python train.py --n_layer=15 --d_model=96 --n_head=4 --n_kv_head=4 --head_dim=32 --d_mlp=256 --vocab_size=1024 --activation="gelu" --norm="rmsnorm" --norm_place="pre" --norm_eps=1e-05 --positions="rope" --rope_base=10000.0 --rope_fraction=1.0 --qk_norm=true --attn_scale=0.177 --bias="none" --tie_embeddings=true --parallel_block=false --extras=["paired heads", "gated attention"] --init="trunc" --init_std_qkv=0.067 --init_std_o=0.0106 --init_std_up=0.067 --init_std_down=0.0075 --optimizer="adamw" --lr=0.00321 --lr_mult_up=0.612 --beta1=0.9 --beta2=0.95 --lr_head=0.00858 --warmup_steps=213 --schedule="wsd" --decay_fraction=1.0 --decay_shape="sqrt" --final_lr_fraction=0.0 --batch_tokens=8192 --seq_len=256 --doc_mask=true --z_loss=0.0001 --train_tokens=98350000 --steps=12006 --dataset="wikipedia_en"
Each number is 500 + 25 x the weight over its row's rms, rounded and kept within 0 to 999. Layers, rows and columns count from 0. Numbers have three digits each. The size before them is the row's rms in percent of the matrix's.

# layer 9 MLP up, 256x96, rms 0.124, rows 94-166, columns 0-95
093:497492496555471473492529546510516508526528527523535494501524511536518577511464526469495525540497504520505490514510485518485521468501461498499451495565491533505504498503508506517539472477470498478514511554508484513499476483503477485464492519484493503537470490489504515494486520492537551549
110:556544472499512496530477503500476496471495541514521491476493494513523458510513481459481510531510511493503465504505510519575514492492451486509507486512470504544500536496526484514532511528489478485526491486492520509522543502528499511529555506505506516512504474545494498485460564442488505540
096:524475540482533466495497537480484504505478544513469480506483498499519520524497493457510444460506496485451469501467488470515471505491520466506462482481485515523566484536487483502500441518526468500486485496542489518512495493501479500501452513497439514521511470480475509501517512473447518497
087:534518519470528521531527483505491523451477515508489493533480498529488515449450455468487493488536508542513485514515513514486490461520485517508508483519458515506489485504517553456479525478555493532519489489495473481483501468443490480529506528506463509487531469503507486484491542506521539461
106:511476513501505502519511516507492444512503490505486487463484497499462495459462479469538498487519549531506477524469483481561480517500529488485490475534446491491503497506504496494461520517439445509496539489463510511485506495493484512563476514439466495484518490537482496492477463482522495505
098:511535546523465519515546495485455479469496541479513481535480533546515528502465528503518479516509501534477508463514494502467483489469539504545461525496481452481542491494536502545484469537518493460482500470465495467524501486489474484521521501480487465505505488482487505461494469522485489505
095:503555522483499471501538481536546504510548470514475508492549549507501533438454493481533544483515525552469466529504501460534482489484500502514519465497480472503464546474491499489501468526527509501519507484500491497484491519473528494468514488480525530522500521516489494526486519472481520494
091:522479492535531500495548469497468504534500516501491501539515492537509504418528519478517482455569536496471505499498457514512498496499503435477515487547464499494519492484478486505537483498509486480473481508495472547524512505465507484524493506482503506480486521460477519486501526499513553511
104:532505474486495488475502568478481464473484507511517455518435474529451507515480509478481491510519526540480522530527510525515518466494488497507503474515487493503522491506519479484486453533461486473531508548493517547472525506489487506473485549486511485507469482461460511498497475525498474546
101:502530469537515489514509525464493477512524506525501494467501485505518498481515482496496505503473508482457501514491502490504514455559523501545549464457456510491515496474537503513523487487512505475473514522505513549490563541464491535501471530483496482491546521527455531515450508485521529471
089:516527475507499472500484521489511502468543518533490474496481486480508494488520490478483499523524480557505450511502494479458490433496507517502472449521452450509542494510504557458464486529489479499463503526498480486484482502461498500490466521478481507488464466479481549483490496496491538527
096:503492539474542525513528457478501487444517498489503471488485489510523485479500520466521491486498573522485470510487509503522527516513507459523513498479500509541528529506481443478490491522553498480501519534473488544488481499490510506536462514460517533476540483545529520455508482478484513509
100:494512467469496499472501505496491482499510494513537523552525496480465549492481424496522467483489461525464487466483487532521524499504517489523472490483463495467512488496521524485535503501488456443537503499519455509479499499510531517486502507473466497530453447475524498491451498491469506519
104:513498497543484530576515499500511486486537496535499489493476528494460459493493528515525521453467498531491463473519463512488538490517491493493554485477500559522526492499488521485449475528515473512480501501515506517481530537535528502497501518490487499518499476502466479503485516420495492513
108:518513540541487492490509472504521492496501531485499497502505505495505464504488488500542476505506505482470505486446514502530508512486511446545491502545477504503504559526500541525543472505498446526443469485488429474445519504497506500501521520507511512521547492500462504484518514497474533461
098:494485516496503469509512467527512499507521552480475531512485512495479482522495501503545498521490524472501510498490493553543552497494504492573476500509511509503537535520551510502497532518551459476478498504533485522507495528491489511549509523500495478505500439468517488477504497467469482432
112:545503492474505524500553538495486478490584535522511497479483522475502501453492497459503521502506525510469500538507472485518500488532504445508534470489506543484529503500515470462461517517523524518499506530521460538527518528465493481534503526507482532514483467503449507512511490478507509510
098:505547550502495499553517486509467456538530494528487489483516499470487506522495496520460509494519541505507446485566492518514511485513516452495526508573492483536510505476459497517491482553512489453508490499503497492480561515474497513487491485482505469479492505518502526477513496466483521518
092:472479510528455555491512490503502476504497503480487498491491522469538542481536520463497503493501484525457505485526489471503502486522513494514521479504517533466505512514495469541504502563451479523530512504536478482519536496514534437526510520498499558512542505500510531481487508440462520495
109:495538502471533527463514492501526483500480538505537481515482503507513488491466476480537458553544495464526469553530495471506495510520516453513478523484466542512533543442514466492509490477512475476501504530492467513492490476473524470508514514479539494500490467517506509484455516484525492533
106:539499540485442491461548510478465479496508519500525495507473538495517499510519422520537490500493484504499460511491506451526488468481459511491497493508490498511542510484505525480531482485450475471532478474511501447466485500496542511485498448491458510504483498507492500510453489482472490502
104:504527521475499474468498528505527501489542516553478505500506490515482495494495444480490511512474545489506491508499471447491544518528512490476455485526490525507527509480495496481447498495516481518505558550498477522492500550485526508552511492487498489535467551528530489492505498476498558472
102:508482534553515502475547510463511473491514507510475488490486478549460510486466487490496487534476567475520505543484487465494490435490507542492502502537496501504510492525484504539441519491481480486510516493506528462519501516471495492486507468521505473495542483506487501450438513498476512518
106:494551505469439490489511497501452502434492567489500448550499492500522501490488506466519492481522461523505504497508498496566524493505484502515508511521455520535515524504473507495552512517480470526506496478477485493470512502448518495490465488500470484501489535485465504522472512486527504478
095:509498512515500511523474497468503492493508511504497520486456472512498482499511480495532450530478511530511528503517497467563510453502485498494527515492483465544497540505528469482466470532498470515493472480518522503452539521486556507521556462500517510483476425530476492500478517529482504515
086:535496493546526465504464523453519523542476513487537518523488527484524479469487498480474475520503520560493503506474496509501497491505478497543529485532448515525522480497510526516508489482514480508481496542508490487519531524459495455538513576507495513461518508505526532494501502529524521459
101:520477495482504474514538529414489434502584526491501494493494474539516502526498501488487492529504514503471493486514510487496500518469466513508477470538516490517486495503467473481483490510520542509460536526504495519492513483478492503497540503513520458526511470517445480499507504480480446486
103:526456501513456485479489506500487461516554493501483471485522517486513550459455474494476474512485533511520456495541487479475515489500475526498481510529476494483521529498539490532461506499473491491523483487485450533547525490478550484516465508472534480515478503493465512478500524529490482452
091:518551502495522457553512497498462490487510515458484507470512552448470464508509517483509447499489480500457500521500539542555530468476499501481533477531516524474509507495461470506492514484456488511508493496470510499469490527540521467542492511468492500527509484485470530501487493464494516509
099:484545486513500464522512490511440476501475497539500458509476472486480475468533453502517499482498532503469462543514488474503509470491506480484473462487505524559500534504515498512466533500509466526532531495474500524476443534474521485516509486475465459480531516493469475496504510461472502485
101:511495490499488496511499543493478477461487484522513512455513513505508522498522497478503503483514489496504521475553480507478485535537516482545522451495499450500542529492482434535482456500501482532527506528519491523515529560517509464474520527477479485480523491517487490449508461462525472533
103:480532485522466541528509551515500502504486481551519519465474506508495520503491475495476495491477499527542483493535492469513488480537512490520552515518480493504547503535510479485482522530509492535486482494535517484447528567509526522502589466502516504487513486483479496470502498468505514501
103:509478508516506524483520516502496478509505516527492465474531497474486550425483452436506450492502529516495481483530501517505513546490525477553465515485501509550516499462518481544507500496525461460559509506501494511503499484488495491514510518484497500501514550538470504461497516506487534498
099:491503511483501513445486515496524476459516526505493496526504499562506517490478424465490475495491516473467492522482484472512480475503486527494447464472508510535497513485518468474497509505492501452534535516557513477480522499483522477467508542503495515530462469468515508469480496514457496465
103:556520496520491475528499506513479495492491482514489496517503493527524501446515469494502465479514530519496464509506470522507517497515477496502513467518505512517513536524507524500530504571501420491516502465472501553491502495486512511471563530499471466516484538526448490475529506487516485455
100:533501499508525493568489485475500468525493511532439509505509514509503473508505482474482489497528506488478494539517482481575506509507465491465482501518477540471500525490505428509472525517460494488494471466474498497502555509459475489531536496476489495526476538493480491519473530512501534486
097:487520515532542512540559491493496490506535558498494495468488479486517510513510485477493474501465490514463500478542491550517494512564465485500521477540494489500519499494536469475521510507508566482504514502519502478485509514513485535477502515472506522552500545516509492525511534433490512486
103:464490495512504475526514534495509469509514480547498515522520488521494535482484509493494508538477474553511483576495493452489492510517432508480543497515497489489482501472518513472487494551495520463496542573501522474475548507516484469482526503477483512521524493499497501469500535501490529509
098:483486558447485520482524572468558461551500515493539500496511488507502535491492524503478494505512505504509504493519488482476501520484474510490534462506487481534500508470526520510486514467480510482467482530539512468506511488507515510504503507489500520553491459495481432518517534525505537457
099:484531521488478522484495489524491483515545540512471500511509553492490527480474474463536508494455536522460488521513523463528489488516465510466508498480457513516539521518500481504518488546505513532563547469448520527492514499520496500498492536479538494504471524532505508506453516523472496510
088:539497473483483497530474476429502479517489529469480456523530518488477510514492527513475497502500475570494549477499474488494529550524475491508552517512468535539503488527505502520509495481478458498505468503511496496479487539512486507505538497481498454518496503498470548494472480486454489474
097:506517532512466527549493513484477474489514494473511450475475474469512469519512490442500480488550518520493514491488513492532547499475500488504501462514471483493536523484492463528481490508453443555482510515495553564499480491486516486529499489468486497500489491483513474508502519452473504479
118:489509507511513458501536552504490495514514546493550523553515503516456532495516468475519498513508496506482461506549501482539487474503496494524492490504489443510485513520528479509510512528467513502499554494512503491464553498478514513537544552467451470489517487498485496470458520492523519492
105:520505491468487461508482551501490438506502532487493547494470504537533502503473499489514501494527502492501465504513491508511491508515482475504513487542477498529537513498519446478493501466525455574481486495525514536477506509494486499533540540463491482479514510523428515518475490451510490499
087:527502510473478493547508489491481521526513499531492477540484483490495491472498542457482506471533554505485481522482474510489535489576463489499524540481529471553522541490535485497486477479483505517492503500541446503531526532503548492495502495498492534476547488497507485526514526483487481479
088:516460522473525488515529506509496507513522518489480498500468490507528504438514454466502489542468534532515492484504486530476462523495445499563512491534514478511507523491515508474512562498518511455481504468457507522474487530466546500491523520502497504534498492493483496472512475541460484472
095:485520536488514537482499467532518455467489551509501438490516495524496494495509529473492496512501493494502511538515479504542552478483490521505455502554500483521529510563490510541465479529505466497564498468510453502461516476490514504497477467495518478531500504501481499488481507472528504519
109:507484523530502483520512551498532492471531508512496527502522521506514538495459485462498504497506488533506492538479478517509540521497497511489498477580488425504472558514509521501510457550474474551489470523514516516494535483496516475476514525472512498515532512523478528500477496497465474502
098:520533526503497541563537509505476482500519507503539508514477521475531477508530495472522510489505469511488473517494491509539520443491479503507507469522528511468511524472505469546474485500456486537507457475528445498512520509462496466519560509454484513471492490485467501498494532506497462477
093:567510466516498495447521507512529518501483513454505501478479543526504486485493459472488515505488521518472438499490534512515565467487493503517535484507504496562513541468505496475480523476498464485490531512525483511480507530531519494522471479517498492522508522511461474508477477458471494528
088:500473533474501502487567516489463501520503523492521498498527480443505527470524522508478501531497465481496482497547512556507473459525518547506563497509523511506527486455507476509507499478513501478486471533486476449451504536518508496531517488478490546503494486499474506499514548470510504511
094:474499512538469464477559520452477520513522536532527501543515505517459551493528484510484484492501503522498475479538493524538498487521489503490501523551512461469496477497497455498506529466498527474499491514505471499476481502496492484460499484566484485532531494540530475511534506465483483474
109:511503496487490477495498555511472467511533527504440474537470554535460527513492432466521512486473526510491459473514492528525499484496510494483473507514475542486532482534489489491462501530477494527506529475501479547519506539484502509478479541503465488500537500534485507481503489491470465485
100:530492498501501495504526501487473451483542492480491508491436488500506457506487512499492523511520519532486515519510472519541530491510473529494486495485475496502521489498513527482455514553488517456501487574502436513514503493439520485520499533501501466527490437525490501457493509503496537484
098:531532504520508513518536500447475489505534506481481451479516509467503497464491466487469493477486498528480489492547452464512521506527499486496501511572493468499502494522478425519474503482482476484513503515496490539489529527481480473524518486510533455490553464495506519502514520528461508507
093:509524513535502499496534471497488523511475516552492478532529515503485490482518478512523458503522540519490503494526516508542557525477515481501522479535464477524532540443546520473479465503500483496509514476511503487546536514493522470549521504479502461502514505520447487485458536530490508495
097:477495510506515500460515503527516442462483536515516472536447499470489471484479526519550495514518528501522502481479511495496495479526506458523533507542481499492549500529508470475478535510497476511526519474522491494533552518475513466499542516544502501475513468482436540500499492492503496533
102:522536525537462523498479477495457516499517520489509505489494468469483471470527473485475435515534496491524474540487518504517487467504518519504462507531495479525493507498535487518524464522511451483533499494519513514448506479462527473498522479485462458517495465542491523478487542517458506465
111:524490519490505504516534499498479487507544490507501479539486541493505513502471475500493495498542548476498496516526491502525485477521486454560541492500484534518535513453489457471457516511505456504483529489480485541454537511466491469508538508486503484489525513526504551505513492451515533541
098:534450516528502521499498513475498454522510471521443492478478463464511509480504488488494440472459528491472506541517495482551499484514528501481511466538451531477526516501485491500509519456497542506516539488538496524520504515473521504507473513519496476525545501511511516514473502507500504562
094:472511516514485488511505511482501510437501537532496488482487477492488514464521485466515486474481468450504471507524501476499467502499503514564514478519501490473490532518523523482477531511509464459521459443467467465489553538516496514480501530494495495519489507472464525450492522511462459487
092:462542520548477499508511481467463492554478480535531498524491526508490523498461475467508493504462471508518491509550504499538505454547464508480519520518519455544461499499489476494480519507482460520520551477492460507494497511492489473497485515507520468520472516460517484473522507483492483538
094:516482547538505531509529501479503512476515518498491494482509510521530525476466475510511478503546513524531483496488478516480466505488498516527501507515471457527496490519471517509483447494520531523461510529506461548576553498459512488528517519492515543535522484524520525480495513497447491525
099:506498512483503465497506526457509514513538531523518506561520469469490490505468493476506501488503476495476438515471482508519515484533518494530505449486498523562480491483464544450519475545496498506508513467517521512492534502530536489458528524514499497501470470500492508492516529452451483483
096:525507531493505486474490504505524502531544520485546477493508456490497504501500503552520494532501517540498480480472512522523479485483528477506532467535451500544522547509470548481517511513516479508513513506504521537504492486531487542501517549475468477498552525558445501497498504472472510486
107:487485514517511506532521559506487517565488548505501493551530498517519474474522463508473476499499500491485462489538476535558467498538507497527507456516499505517490473481514515505470516494536525504476464485495462468473519478502535478496515530479472519497488461459492479453497529508494487467
117:525515515512486533522555515484475481511490485502498507481515484511534530463452513518534473515478488484479469502513504535566551527481499494510499503488491512523498508500519531510542522492501480494537517465505497515457547502501501502487559528494530499479560514504486548482500528433480513506
106:521521505475522520500511551487486498490491537474504526540516514547533551497481489483500506498459536481524476501507454486540472497532520526496499494532489503509521516486528504518464516484518517523468535489558472522495476502490518451534493557490482444492553526505494501510456499494509496532
101:491570516547482474489499546526499470501494516539533519512527499465479513488512449498507498492467504505458476504471496472527472494505484502485474496475476471524523518457502523493506467518459476494469522504483501520511551508486516484522514481528489453514490496512442466519462502554469510474
090:517533476542458525508471510524488501479500496530487526482542525484469508481533515523481504487508516461475453514516524496543494496522487491522525486548501523508525511501478522495536480538502448485478488466434458528503513546502507520512502487488497479575498514488532531506514519457492505504
105:517514492448457478494517526500504498482519487478523522487508469453496532452498486491518481482533498483488507500480482468494501529516481473496476445477513551546500564483507499486532488508485471464533492516543515515484508518519558460491527536492460502518505488528524500506467525479473543503
093:507513517499506532525512461476484488506499507474498530512513520486492444506506477479518474505462505500499481496483470492513494508537526473532518503492455525514494525553482518485441485472478483526504475492543493492429517530526478511461469487490426483517515460454490485465478485498476524515
103:526517501496486504495496502509484462506498492520541482488458458450491465464531492482543475513528497516493496531485520469551489481512548477484542446502455528530506529474513469473514474517490500465518520496470470522491469488487535484519515494452490541492535508532506521491466547494484512513
# layer 9 MLP down (transposed), 256x96, rms 0.143, rows 94-165, columns 0-95
091:506503493509506478510515457492471461527490517506459467446496525456518464506507498498475501492454451478441501526516524467495523537502520504505504491441463486480509482540475532460506474491500540564473493510480497478505507555486508518521493473514475497493472482505487509490529470508497525527
100:472483472515468494476445492525469498486471533430500519537495484507531514535534494478494489489497504485514521519524582491505517487500497505485499493459459520506528525492516528476517537490486462515479476485529503480505535445517531490500494497509557500511520482482494459512479451479515488488
094:500481448489517513503502460488533494502496531497524506508512526513511492494492433541571498519452475500486518501525527523495470526478481529513520513527496477520506537490495520517514556500487512484519460514501513518486485471553483504484498494478482487489520475535476499454541534470532452536
086:497454496487508455547517477513495526509484466471492513465514505502528512546511541535535515508461533499515533496485488501496486499507524509523482473490507521448466502498512538486499454490499441490503523487510490509494475471447438517509501491499511512483506555472495486518505446487551485529
115:520525507560470536471468550546480522469452498511487537490479488517524543512460526530508477459491498536506464480495492518500534468473509514508500522519457534505499554470499476464477513493487472519499543486460540501537516488494507516497501497497496488477473534493478468467491505516506491481
094:537481470512500528578500487487509518506509484489523530479489476458542494457524510483467489488477505471498513552515478522527500536556487516488465485503495533528472514493524481484509495525477500473500513504468486505460495517499466496500445503536480493544517493480516502533475532498516519433
088:474470529499534508488513473520489499476488497523564489448514543456505482519495468519471500509502518515507488491473547535482530508501539509508501458452491518517518462487520480478454482459527536507510501478495510484492450529532539544487508498506535483472497527501523503489480470515546478471
102:463528506465454519467481521484511509529530507491503514511475514485504470546517480557530533494440543477488488502523559494480481477474520487503525526505530526501506476470497479516511426475501490521507482484544518487500474463546468500499517486519499529501489480501537472493479466498508514478
094:485519478512499477481535465529514528518453502474498468525515508438512545533514531524542521533508477465557567470522515490528519510522487491505506502485509522521489477519523460483530497533524516512492431503523503478508497479534503522511471485490467492461491481507493509510534477498513513474
096:507505531550517529502502501498456504528532553518495491512484491485504505500490507498541532514496519543519509522487494507500567504543493531514434500519537449461479473466526492487479475483437509539488501494489532499486521519516534509482483521482503514474497538492505504449544508532494496495
089:492519479495486478535525519496469503555491495502489501496519479449547491512519535523502501482520476514504561495503455506472497536511489539499498520465503499491473483468560461520498526470500528484472462471520463493552468481503471485535497485506546532455480490484505475527489505485502475531
110:467503510552451494457502488531492481486525498538502489537523517531489471504500515512538469482486522552478514489553475541458493498504500512505511486534498490495543501524554535519492463503462475536484490525520526500479523499539519520495506539461501545491471530495482493489523505484546494484
099:515491500514503506498473535511500496527486464457488478484518522465453522447498528510490490521481499446541543464511508543477475498498539490505472524532502513527503511501547484501485526493459519531482473463489530503500490478475531530521492505544531505464522554503491499500526558475510531496
115:493504499498487472472499525498492514518457463537476508513485494492491531509559500482469502524506490503504500485461478448488478463499505506440501491524554476481519420566516522496494503526496503515491507513516503510477451505491542494465554461501526514501472532526516504501490485497478517468
107:470520474464459483505469507517526471501453494508487512498516493507514526455531508497449506516504486537486489506521495520421521474495512517514491491491520517492483521543516561518463497474495496567506502493479467520526558492509497506475504526465490507511470520510541470495527469494509454495
100:495496490494483455481498559470481539499470545494492516466490515491534518456515509490492559487513488500501486549498504518510463542448505531457505486489517457495474444487492527513508530481497524528519499489506493511500507513486479507520516486540512514500501506551511507518555478541513506439
118:482532497473498516502530536521495508545516469502546480504505481513490511486509529479491522538524493492498524507470507532488523485515503493541454481476488487493471488530540501498493458483467473478482494552490532503484504511503536507480508519517463511508542479495450476451438525525432528525
090:522513521467554521510504488476468475555505513496510477532507482526535514535492499480514471496533505515500509511501507484417522502523532488489487487438517521512466513478495464494473504508519520445515528495499542529456463480480534525506512522525472484499498530518490453501536510479478487516
089:459482519497461502475494557501496493486542525449553528497479512502509500462485504446512520495480470539499439520518519483462514522497496517461466454500464499520513520518509515472473489538521510515526503490472466541486494486474511482471529493500543500521506497463457533506481517500488477502
112:456497502505514530472497507513480526489469486511468481479487485555545503536476513481504515454474480488498495511506482522528515499513523526517465494510512500492536478520498498523451531477488493527527510528501495470471510454469527562576480487469481473459518510500492469470552483517481493490
103:529475507539503524472526479490514528515455510476505510506531514492508513465526521516530508546509456489523502497481485482500505481476479517478503512558551463461520489480517520532521500471483532451500492490486471469464532467515468500490491541490526524517454542464500525542490524503527470518
097:479465460525504544509488537440512516473494503516490512482519488521432466506526493512504499474481489491479500472513479472534498486470485510450503493498517471514490493548527546470475487485547516508550497524511505506535536476478486501448501510500539516494508486503470483532451490533474501475
106:487507487511525521524517523519507484486461505457530520464476528492504478470533497499494550487512477514515513463533525514481509403504526532519501491507508512510494479495507498499552481481488490497443486449510487491513480504499472539478525518507500472479474502465526505456480475460465471467
104:532451490482533526450514468493517520477492505474441519514528487505522507503480474523494519492549539532464496478480486528469498476457518524485476499531528495500499453484504559484517488483487536459526503482535495507463521487508472492514496528451503488505489522512523494555510503480544515516
092:539501513465557520519489541528467505505497460533521534518547475518552515533551507485545481499485523525516496488529555488472504472479516483479511514490477465527513505551505520444517513485501518494524506527488495506518534499491504494510486528510518520498504513488503468561539487467515490490
084:434466538478489460522513468484514542494515483543498510504498500472546465500536491554519529515466494489479523542473468532495513546503529537445499522484523481480494501500491520489484537487506472545493513485490508515502455498504455488476465508532521494480486501463508491501503473513491467485
101:488454488517541490510477494457514519478441487555512497525499506506510480506522494496513521481481474492497472435512494488496500470506492494495479495508497507523524545471561518488500476498461480539507478528541480475516485495502490490486531566510518456506524513505527515526568455509498516512
105:516516516507471528502485532480457502516523505489518566489489536505546469447501535486518467472496516500539487501497504480473494455519513479492495537499492491477514473499528512484481504452500545491497450455517519526511500502493550476490476486529519526532517487494483502565475499497534454480
095:467557489461455448469498510524526466475511492478542509519479495501482489497504466480499454505500522541477517497512544469474489497501479473522505512532541488473542494489527524484481508500482529489494477532526462552513506501485530551484488478525488493484463508491544512461533536512506482495
104:498482587492531478467488530466520526460504485495532482476490505496503511511536472501517492515458479475494444503482461508512484484511501506464487503526521478481520501506511508504503482465480550494524506493478460509476488548505486450485461506537503522543544530502502506476469493487551479509
098:497508527453470470501539504511497471477526552511487526524500536520517508446513504514499502512497491535495528484509497523522479577437510519472498520479451505500489507526502454497468497482486534482537514494490482498548519459473517523478499510504511515492505512535464476455467494476489529515
105:524513477488469510493514524511530513510474501517539492532489471496490500420553470464492494517482522499546506465508496481508493465498505538474489526504466506521454486549512507494531469467476459493508515528513451537521490522472488439489518522487534534506505498507514483495524476473479529489
106:502484513413495478494508481528518485522515513470493507481500471497519542475515481497489509488496519464500520473481511489461450475531505501490500509516497512427465474489524509485523522536479484467532545555480492538490496516474498503509490517498546520472540539490467517511502484526465466504
103:454550558498500563523501437509477532530470439485511494512482494536519515471494504520524448510461483485513478489512502493531515445516497529490508486520504495500529469492468481537515470478524520487489497516493500494483502484500494491546505472519504509500477527467504453471534469499502510485
095:471481503473509494492489544519504532465511503491480488493522518501507527483487490465493536506524465463531529497461509499483506469511529497451508523495514522458437497494472491542506452528509499490541520496511510490461448481476466472523550509509449529504498519551502489513531483534519489534
090:512498456492488553504529517526467543442513488467531510493473459489534498499554527516523476472535510451512523523486488462477487528490533520526526506518494508530490481496469544511518491532521482493477504471520491457495519458466500501515508494544529504470508526464500475453494479484501490500
094:485473507503505513528497496512490512529518473505462529496525487529537523491485480507467466501524505487520446504544464510522492468499549482522500511474552466509515445513461507493525496509524497534462472512498470456489503478537524476475524478496474522531560500459502491548526510519531478485
106:541493501517505484499485494543512522536517455497467471542505475490526507520495495508481494510475497532502508516495502506546502509473502502481480496487524529492528522501524488517473533548474486462515519467459483521506523542513527504520492483481494455460479513513518491412538436476501516539
106:494521497491480459492471480543495493485476511480486520521493475481525484460459487473510462507490466528504468514538463488485509484550514507520465501478498511524523524510523465493494500478495508513512507482448493503500494543545556545520516520473493438439516524504510476490494480474511444518
093:483523489531497485489453515511553490533473482519520523470506530490486486563500500479504459475510491481498480517483590523471486470463485476493472503444496442513493466528554506502485524504514495506499462499473484495512486522504479464497504500491480523480503503512486518511497501497498566487
091:480499511496515502503501481513481502492511442468500513514496469444499501522521498520505531508491461426493467453493486444512511452486497537521502502461465517535518515496514506526484543515511493489497503510477489491499526434503531502465478534450471493484487507492530452497529532537512494487
100:498455521514507486504442507508516481509497546505497440513501498526488511518518490524543493498500522502463475472502532520508458498511467504491498522506481486480537506471494512499498532478497534496477485503465511511465519483503542551519489514459450456489480506549492457471544557488463489524
129:554494520515523489477555480494506500500525572526477497535526500478480483480515463528481525482513505515460495467521547487509497506490507462525480414483470512528502486486478476508498496547505486525500526478493523506492536522507544494520525489474473462496499482477484523451503513492479483506
110:516545516534494504517535538492467515515503483531524490497558534472513526504483520468523465532486484506511465488524484545546518483481504517479509478516483479478500517457483500517514525517493506463513536565508473509464534504500475520479493471514462459508477493495498511476475493492462491568
092:489515516473510518464566466480466506489499514507460468482490509541565505482451526519515534508475463501527502479538538534484516495491516497498467463466501468465537508512486498474484563494528499512492480454513486487475486463495477516492530509553503483496520532501510493493500494525500512527
095:489493483479469494500504492516496508500486491503532525478523525473512535531499500529499481499488501453515506458491516516429488510513518525492469497504434537495514521482572526481481476527521479527526521508473484475535515477505542527507497513522496532478493519526502470568550490483543507505
089:484483480450532501506534469477491516570474494487529498491508508477524451502473486508508494562458494484480512501472505501532463493494481509514474488495511496476519486463512523480516422479501536514498485446503483493496543471500490482481501528528484533461499528539531524494515485517517478535
112:502509513495510506519464507530494532531490496494494508490505467496520502506514515504493511502454544504500465480509433474507503544537556478554478523522461512552475504490541495508487480519520504463495521510463509463475508489519478519516491479476434508489460487475507534529515512525535548514
096:513501526496512518525539536524480522488490517487539501489497450500512485485524528482538490508514511531519471502503453425497470489494501492467520511526528472504511483446459516478534518472512529503533491513509529512538495482452506484483494463499492498486481477513499479510574538510521455532
091:461521516482503519498531514466494521480506474507471477542464475516541486465468528500491485515505477443527510490484595506484480485486493533499484522523527476463478497482527526470514488519501547534484472525466508484486541498494510509493490495518539475491452507523485482505500448523506511511
092:524550508511470509477505456492525478475511509515508469468519504496512460501521482518520543517480507500517454504505494468457463496519478479484526543525524497440525440476510489495510488483504460516484533517487552492511508533484484529477526501543508437526480530485485529489529498511510470509
096:509509480501515541510470493559484494513489495476555500483514451468546462499479532464466501494513489503519461563467483504538524525494498493504519513430477487482505558462496523483558534495508502507528500538512511485499517489480484480516482499503515512487512479483471539484481514515475488510
114:496532515508478499460492518510520529478515481507518526493496540532451508538504488497503495459485468529494513528468552537455499496480476497490467546507494476509531490523534497536515473492494475536518481511485546500498481475508518533483494503471462468442519533545470508480524507453518469520
104:487549478477477467485501515528523521501493462492462500544460493470474509501491522468451494493493485525484469465548462489490500545484530555506540491504460479481476471511513529480494494497497518512498507559539457487507526511499481533503506502489475512552502530529500499499466473471532474504
110:523476476508483472457521497513506506447481502490530482510529516496476496477489435475520480510496553475470513500485474492527515504490459484506517503526474465468507528518491465498509516520524492475480519461518470498502494511526540496545508502504457518515530488528462498436512541521486557539
098:537515525477458511485506489483501504484497490484476492491489515491449442489475463531515462528483538483475516500528596518529510514493508524521554475478501518540529525485496495495518501499510521562493490513498524483536516471514550497506477512466532478509506489500488491455507517483482489515
109:515484518512574534509494493495492512528487494527476524502476516480539488469492509472499508503489468570500480478488526499495545466483519532486493471478504485516501483448489496494477516548475535513501518480489511518493532507531517471452468443497447509503504465476461513493500473483482540525
096:531511453506517508521519503494501502467481528558492524464491487512482560470513499475482478483487480567489470522544479493492480514460469500522516490498482507520537511523541523478512451476474473526490491464507495529462493495467486522460492461542467496488498496543467490486487502488513487536
117:467529525519532504513545529469450509513492502453527462477488487500484515522494514487537491496473482456491469517483470505506469492545474469515527467479507535530465495486516465527484521540498464468465459495508491511511511524454525487495501493507455515513525520539504533491532479507480487449
100:477513435518486489472515515506498478489515464502526515499478505534504475514499499524478528485524478504543510465537541517495465465511509505503512495515531503543501523515491482481515496486516455539472471532493527438494454459530508488478538453526483498492488495455481474450467487521465493484
085:528482464480463470510554470484492512503497509476496484462487550491521449496493503469540531496510501520494522500467489480533484501430511505499531472488435520504512511526513498482499493457537504523548497501465460513484489494518520430531514496516493466492525508470484478497514512510524496479
091:485499443453504474489510485516503476467502503497504487500509522530549530464481482493508458514502500535501559473487482465478496526509481506482530467461491532514491545491489524509543543500478509504471479505457562540476493506495506452517487512454497505515524501496488490455460524512524497531
090:467515494469484492533506515479510511509469489485498491479491470473537491516478529510476525496534513442523547500500509521459485516509502503487503534496487523536463506465479525531509479518518456487510485455522515478544487499486444515494459515500464505440509489480547517512515450522495494557
096:451476504469528506471469522477547467520520527526493553519504493531501537507515534472485469506520518497541478525487441514462507524508511496486475453480536506494501485516449500491504520478470514459491515487474491518473469506481487454481510488513514501491521478510461519499437466493522490533
100:508498502482485536534498524527476473498504516468483504483504479534510533487494505521483511501516514520478475499503483505514479492519466536509518492479533475553450499493537485540476495516525468493531428540497479492537498489492478486502517475460481444504466469467532495445496450543501524494
100:500480474455515535541493490522505524480496493509491492471459515509487503532515516506493553473500458491543450523483518522462508487511535493491500503515522528481513440491507496490513480517516466553492532474431510494498510453500455506466516468518482495520495527513546499524509481462491465477
120:492463479485497539450514534512511542516488514486497485470518502484478528483523522479509523525532505509488481498519458543491480488511522490479505489489496519486517500531546496457481494501492525494524517460522480524476426443487531506468528525470522510492495562487491530553502516493521508453
104:516497503485480492508491519501454526541528494500474518486478486459558516463509481519530483505494481539456500435545506474491483492525504508472472511467501503463510506505520477486512507540465539504507485472509532532510458511474511482499462503489519485498520476507460451516463466545466467515
097:514484441484495506472502526455509508476484505572514524478501488468493500510511522520529514477517535481534539525466462508468485491520450499517427524504544509492525488501470503454503535513506516528460536501482503497498498504520495480461463528505507508490490498521535508511515553482489474518
086:490510529438514486474510502460504512501489519483479484505502535438489512469485476513533547457517479495485528479484569513469517522423504482505465478510474475502509472475537524501487520502509490487521526535560497478501519477520495485538519484491485515464513505507497479506533530496525510496
108:480484499502475491478485559508489457486508503513435490516511496461485528486504462491522509499512494480508480538473506544504480513494450506483475536542507487512515489454501458499521511528437513540481488484442517492490490497489527496513497479533459475491433522497518478517496497472495472468
088:480492514480516510484471510527506534520516442532474481467483548478484464483537481509519484487508456465458482508494471532518492455498555532514516457500446522475492475534503491505515510517468530480511532489488469484538536474474498531506480514482482470465485537500511512503527498502530469486